From a checkpoint of a small transformer trained on Wikipedia: 0.765M parameters, 104M tokens.
Each number is 50 + 12 x the weight over its row's rms, rounded and kept within 0 to 99. Layers, rows and columns count from 0. The size before them is the row's rms in percent of the matrix's.

# layer 5 MLP down, 64x384, rms 0.0951, rows 0-63, columns 240-287
107:38 39 43 76 47 47 63 52 39 50 81 51 58 64 64 13 65 58 69 59 44 50 59 53 50 39 58 51 50 44 43 60 61 38 31 35 41 39 52 84 40 61 66 51 50 60 74 53
095:54 30 68 33 56 62 38 13 39 52 34 51 46 52 48 35 48 62 55 45 62 55 40 52 36 55 60 36 51 40 42 45 58 33 58 61 50 73 69 68 53 43 77 50 57 47 71 76
087:66 61 45 52 49 59 47 42 66 60 53 40 37 65 45 54 57 32 62 48 48 51 51 52 56 39 48 43 42 47 56 74 38 47 43 39 51 45 68 49 37 68 63 51 39 62 85 30
102:47 41 80 45 63 51 32 56 42 53 54 47 61 42 60 45 36 33 53 31 51 59 35 53 58 61 53 61 45 51 61 42 51 66 64 39 45 46 46 58 52 38 45 41 64 50 48 51
102:37 40 44 48 68 60 36 41 64 48 67 56 18 40 62 28 38 55 52 37 41 59 61 43 44 47 65 41 31 50 39 56 61 50 26 56 58 34 53 57 45 74 39 38 43 53 20 55
104:43 29 45 32 60 48 38 59 64 41 36 48 47 30 60 71 44 33 63 27 46 74 50 38 49 60 63 45 50 52 36 33 53 29 64 42 69 74 43 61 46 27 44 49 38 58 48 54
099:48 48 26 44 31 44 39 46 43 47 36 59 50 45 63 69 64 39 50 43 54 46 71 63 65 43 53 62 49 51 35 41 39 66 42 44 60 54 47 44 67 40 43 67 39 62 35 36
101:44 59 60 33 32 50 30 64 32 71 58 42 28 62 39 51 54 35 49 48 48 40 43 56 67 34 37 57 51 45 46 51 56 67 56 48 39 59 29 52 50 40 58 47 37 68 58 54
098:49 65 46 64 44 47 38 45 26 40 51 45 37 38 59 48 30 62 65 58 52 51 55 33 63 51 37 75 48 62 63 38 70 54 57 30 45 38 60 51 40 43 38 50 44 56 47 53
103:34 55 33 51 31 49 42 58 58 58 41 41 49 48 64 55 58 38 58 55 30 53 64 43 60 37 46 42 49 45 56 43 54 48 52 50 31 62 55 50 72 48 68 59 44 56 33 48
103:41 66 59 45 44 50 45 65 43 63 55 56 30 84 48 60 59 55 44 37 30 68 42 40 57 46 48 43 30 57 39 51 57 51 34 43 51 32 55 51 56 48 52 45 24 39 59 72
098:57 40 52 16 52 45 31 33 51 50 51 46 37 44 48 57 48 41 58 50 61 38 30 49 53 27 38 70 47 43 43 60 53 71 67 48 31 48 37 59 45 62 54 62 37 46 70 45
103:52 48 48 44 40 40 56 43 31 35 78 33 50 56 48 40 65 45 58 61 41 53 44 66 49 64 36 53 37 45 53 61 50 65 24 54 36 57 50 34 51 42 35 45 46 40 53 30
101:28 55 45 63 59 33 60 48 47 44 54 59 64 56 42 51 70 38 59 54 52 59 39 51 61 56 46 35 50 41 47 56 36 57 33 56 58 58 76 61 33 26 52 51 49 31 65 54
101:66 48 45 49 27 45 63 39 63 31 41 51 62 62 44 54 38 72 52 22 53 35 61 45 29 42 27 43 58 41 49 57 31 45 61 57 59 46 57 55 66 63 62 59 67 69 44 70
097:60 30 43 57 44 57 57 53 48 41 55 49 39 60 60 68 44 49 53 59 43 40 64 47 36 54 58 46 24 50 48 51 40 18 58 28 57 27 49 55 49 50 59 41 63 38 47 33
100:64 28 60 57 36 72 45 49 26 46 57 50 42 32 64 49 47 48 61 51 33 35 53 39 81 44 73 53 47 36 35 43 45 82 49 52 72 52 36 55 46 50 47 59 67 23 59 31
094:58 24 25 58 69 48 45 47 47 51 45 42 48 58 53 70 43 60 44 36 54 50 40 54 63 56 53 58 60 72 37 47 58 33 46 71 55 39 56 47 61 26 63 56 68 58 59 62
094:54 22 55 63 47 40 59 45 60 58 52 49 41 28 48 41 52 49 60 51 58 48 50 33 51 56 47 39 57 44 58 52 66 37 56 40 51 45 55 48 57 59 57 34 46 59 30 39
096:40 53 33 53 65 73 46 54 28 52 30 47 50 54 50 53 52 38 54 61 51 35 49 58 51 58 56 41 43 29 44 70 32 51 51 38 56 59 22 53 52 42 52 60 57 52 58 39
099:46 31 22 50 41 52 39 41 49 38 57 49 69 29 34 59 49 70 50 52 61 33 55 42 47 48 45 56 75 43 39 52 56 40 61 32 46 40 61 49 44 52 62 54 43 49 27 57
100:55 54 57 27 56 59 59 38 46 58 49 59 38 42 53 51 45 48 63 58 48 28 49 29 91 52 52 33 52 39 39 43 46 55 58 56 49 53 57 53 44 51 47 49 42 46 53 47
102:59 28 61 55 67 45 59 64 46 62 49 71 50 49 54 43 52 63 75 44 63 51 44 51 46 33 55 48 46 67 46 54 58 62 35 47 62 57 58 62 45 41 74 46 27 52 66 53
101:49 42 38 52 08 42 49 38 52 50 38 40 53 41 52 36 45 47 42 49 42 76 42 46 61 41 63 47 41 56 55 56 66 57 47 56 62 36 53 48 51 60 75 38 53 51 51 42
102:78 54 55 45 43 56 61 64 38 48 55 60 71 68 65 45 47 54 51 36 45 44 38 32 39 61 44 44 67 60 55 44 36 62 56 78 63 45 60 68 41 60 45 47 55 43 42 52
104:67 54 48 48 53 70 42 72 36 53 50 44 45 42 62 54 40 54 38 51 58 64 64 47 42 65 31 63 60 70 64 75 42 50 44 63 65 56 40 53 66 66 74 33 36 36 51 49
098:69 36 58 41 69 39 41 47 52 41 34 36 40 57 39 52 22 44 41 61 34 65 55 20 46 71 35 42 56 61 45 63 46 61 80 57 51 44 71 48 52 40 59 52 66 39 20 53
098:44 63 41 55 49 62 39 47 60 56 51 58 32 56 43 80 54 41 63 59 67 60 57 56 43 79 41 51 41 63 64 51 37 42 39 63 37 53 55 35 41 60 31 54 34 57 27 30
100:84 31 46 34 75 50 43 52 62 55 55 58 41 52 61 68 49 57 77 31 53 57 51 40 82 15 47 54 62 55 57 68 39 62 59 53 86 41 58 57 52 58 29 43 47 47 31 52
100:35 54 62 56 55 32 72 55 56 39 48 51 50 30 39 35 70 56 38 85 43 35 43 47 45 66 44 48 45 39 49 46 54 33 41 36 63 71 47 59 41 64 47 52 45 48 66 61
100:50 59 39 26 53 49 49 79 48 63 36 39 44 43 46 31 34 45 53 37 41 62 55 36 52 38 56 56 36 42 57 42 77 49 43 37 37 64 48 51 21 37 52 65 38 35 30 23
100:56 60 40 63 44 66 54 51 35 44 61 45 39 54 41 43 48 41 71 59 71 44 77 45 57 37 31 46 51 46 44 66 63 46 60 49 27 64 55 20 56 42 30 28 30 51 45 32
096:54 41 49 28 41 39 36 36 21 56 76 43 27 58 48 49 48 60 69 51 53 43 38 38 59 46 40 58 58 62 65 58 59 55 57 41 38 54 70 29 55 65 44 57 67 56 44 62
099:64 42 57 24 42 31 49 53 36 47 61 77 66 49 38 55 45 51 43 53 48 43 60 55 62 38 45 56 51 79 53 59 53 61 48 70 47 37 43 42 49 40 56 46 58 40 65 38
098:37 59 52 25 53 52 44 66 29 36 52 64 52 66 45 56 59 45 71 62 51 48 51 62 38 25 45 38 47 45 49 40 71 43 54 55 34 77 48 39 41 50 65 47 51 39 57 57
107:49 42 63 43 33 47 51 76 11 46 61 40 39 38 59 47 59 60 56 52 50 67 55 46 31 50 50 43 43 34 44 36 46 67 64 33 67 87 78 57 44 41 51 61 51 43 36 38
100:62 52 47 37 59 40 56 52 41 32 68 55 48 37 42 32 41 51 63 37 34 64 44 35 34 47 42 45 42 53 46 42 70 69 81 60 57 40 57 44 39 53 69 33 51 58 42 46
102:19 39 46 43 60 53 43 27 52 66 58 42 48 69 37 44 58 66 55 56 40 62 41 41 34 53 60 62 55 40 54 30 63 42 43 29 43 43 45 22 60 46 65 51 65 40 32 69
101:45 68 35 54 58 47 44 31 50 41 60 51 43 51 53 29 51 46 46 60 53 80 27 52 62 50 38 70 65 47 61 46 33 60 46 57 42 45 59 57 60 57 44 67 71 33 65 75
102:32 50 58 77 55 39 42 54 55 27 43 67 66 71 65 57 49 72 48 32 48 58 79 28 34 69 40 49 61 56 33 45 52 30 47 55 58 40 42 47 65 44 47 45 54 44 64 40
099:42 35 47 56 32 55 42 72 46 46 79 77 44 52 52 66 46 43 48 40 35 65 54 46 55 70 66 64 39 26 54 53 69 65 37 28 63 62 45 52 33 64 29 48 38 44 54 42
094:60 63 83 42 59 58 41 28 52 43 49 50 45 38 51 78 52 46 60 45 69 36 50 43 43 24 65 67 50 63 47 45 32 42 68 56 73 50 45 34 57 30 50 41 57 49 61 68
110:36 48 65 43 47 60 76 44 44 54 44 56 51 46 54 44 51 67 66 47 77 58 53 55 62 63 67 64 33 49 50 54 41 52 62 43 51 30 59 76 55 55 52 78 44 52 41 47
101:43 66 44 60 41 80 48 38 42 41 81 39 45 47 58 78 36 51 35 51 48 63 74 53 65 40 49 43 50 48 40 37 72 18 67 38 46 54 32 32 51 42 53 60 45 50 29 40
107:42 54 39 76 49 61 36 23 56 55 26 44 54 34 64 61 49 49 69 43 49 69 55 57 51 72 45 55 65 60 44 33 56 58 48 51 56 43 34 28 57 35 45 46 52 55 30 69
101:56 59 60 57 58 65 46 48 53 64 50 41 62 49 64 41 56 66 22 65 57 29 44 42 38 73 54 44 44 46 39 58 24 49 42 56 34 43 60 68 41 55 44 43 44 58 55 55
093:33 50 41 41 65 44 38 51 46 59 55 64 69 57 36 63 41 59 39 43 34 52 85 47 35 41 52 34 59 43 36 54 66 58 49 48 53 50 34 47 48 54 59 43 55 53 49 59
099:39 63 62 61 25 40 60 54 49 63 33 38 29 56 53 42 32 41 42 61 53 69 63 41 66 70 41 77 43 53 53 55 65 37 48 40 38 44 77 51 52 42 52 47 48 63 58 57
091:33 22 42 27 58 49 47 55 48 36 68 56 57 50 65 84 47 40 68 53 46 34 55 38 74 65 55 57 38 49 61 47 55 59 41 46 59 51 56 59 57 37 36 67 66 36 55 75
111:62 63 54 58 41 48 48 57 54 60 47 47 59 68 64 51 45 60 53 46 49 65 34 37 52 65 45 46 60 54 56 60 36 50 24 57 58 78 48 56 59 45 53 56 37 51 38 61
096:55 44 43 72 55 64 49 64 49 18 42 46 30 54 43 39 29 31 42 65 42 53 46 34 70 73 49 54 26 57 44 60 52 43 60 46 34 42 53 50 44 50 42 54 35 27 47 60
097:53 26 56 51 53 48 48 59 58 79 46 67 54 47 49 47 35 74 47 56 78 38 49 49 31 67 44 18 59 55 41 61 37 69 35 56 26 48 51 44 66 54 47 61 54 48 44 60
101:61 40 71 71 51 52 50 58 55 39 52 37 72 46 47 32 67 68 43 31 53 52 69 38 62 57 51 49 32 43 36 40 34 45 58 64 33 36 77 64 55 42 62 52 40 46 54 54
101:46 26 43 45 44 66 43 37 66 41 45 51 61 65 56 53 29 25 54 42 43 63 56 38 45 61 45 57 52 43 52 48 36 51 50 50 45 48 53 56 55 50 31 20 50 51 61 46
104:51 43 56 66 73 37 32 44 57 71 60 65 65 45 37 61 65 50 53 38 58 56 58 36 31 71 42 54 51 63 70 60 50 69 46 47 43 52 16 54 56 49 56 51 34 59 50 43
101:53 48 49 23 47 35 53 56 69 57 49 62 48 64 51 45 51 44 62 42 57 40 71 15 34 37 70 49 52 38 42 52 81 51 54 56 35 30 59 52 64 48 51 47 48 38 58 44
102:45 56 51 32 58 52 42 47 68 42 44 28 51 36 48 62 53 42 71 58 64 44 32 60 60 38 38 55 49 36 40 30 76 38 64 47 59 44 58 33 45 44 41 53 51 61 62 59
098:47 51 35 53 54 38 35 42 54 59 30 38 44 44 48 53 49 42 32 58 52 62 32 50 41 69 46 63 55 40 49 59 41 50 25 50 54 49 36 48 52 50 76 52 54 74 67 42
094:32 48 43 52 36 54 36 59 28 72 24 72 66 43 42 44 46 42 69 35 25 31 40 66 44 63 55 66 54 61 78 58 68 33 56 51 59 45 47 65 41 58 57 32 60 41 52 51
101:42 53 39 30 27 50 56 46 66 39 47 41 46 47 35 64 53 33 42 39 55 14 22 69 63 47 48 49 32 43 54 51 41 55 49 51 47 37 33 30 45 47 56 58 58 57 59 56
104:36 56 52 56 56 35 53 61 52 57 51 59 56 28 53 36 59 49 69 52 60 71 41 60 50 39 79 59 37 42 34 44 67 62 58 50 59 25 40 50 49 34 58 72 51 60 66 38
102:51 67 39 45 59 49 26 69 36 52 41 34 58 49 33 61 31 59 61 44 56 44 62 48 42 43 36 51 47 54 50 61 29 46 48 64 46 73 47 42 42 31 41 70 36 62 40 47
097:33 62 53 43 55 56 64 40 62 46 58 72 31 50 35 50 48 65 70 44 41 28 56 54 62 47 53 31 37 54 50 55 70 58 47 50 64 60 75 42 42 54 48 53 34 62 57 60
096:62 80 39 39 42 57 64 42 46 64 49 56 55 63 61 38 78 64 56 48 49 33 47 39 53 41 47 53 21 25 56 49 21 37 48 64 58 58 52 56 31 54 51 50 47 60 49 13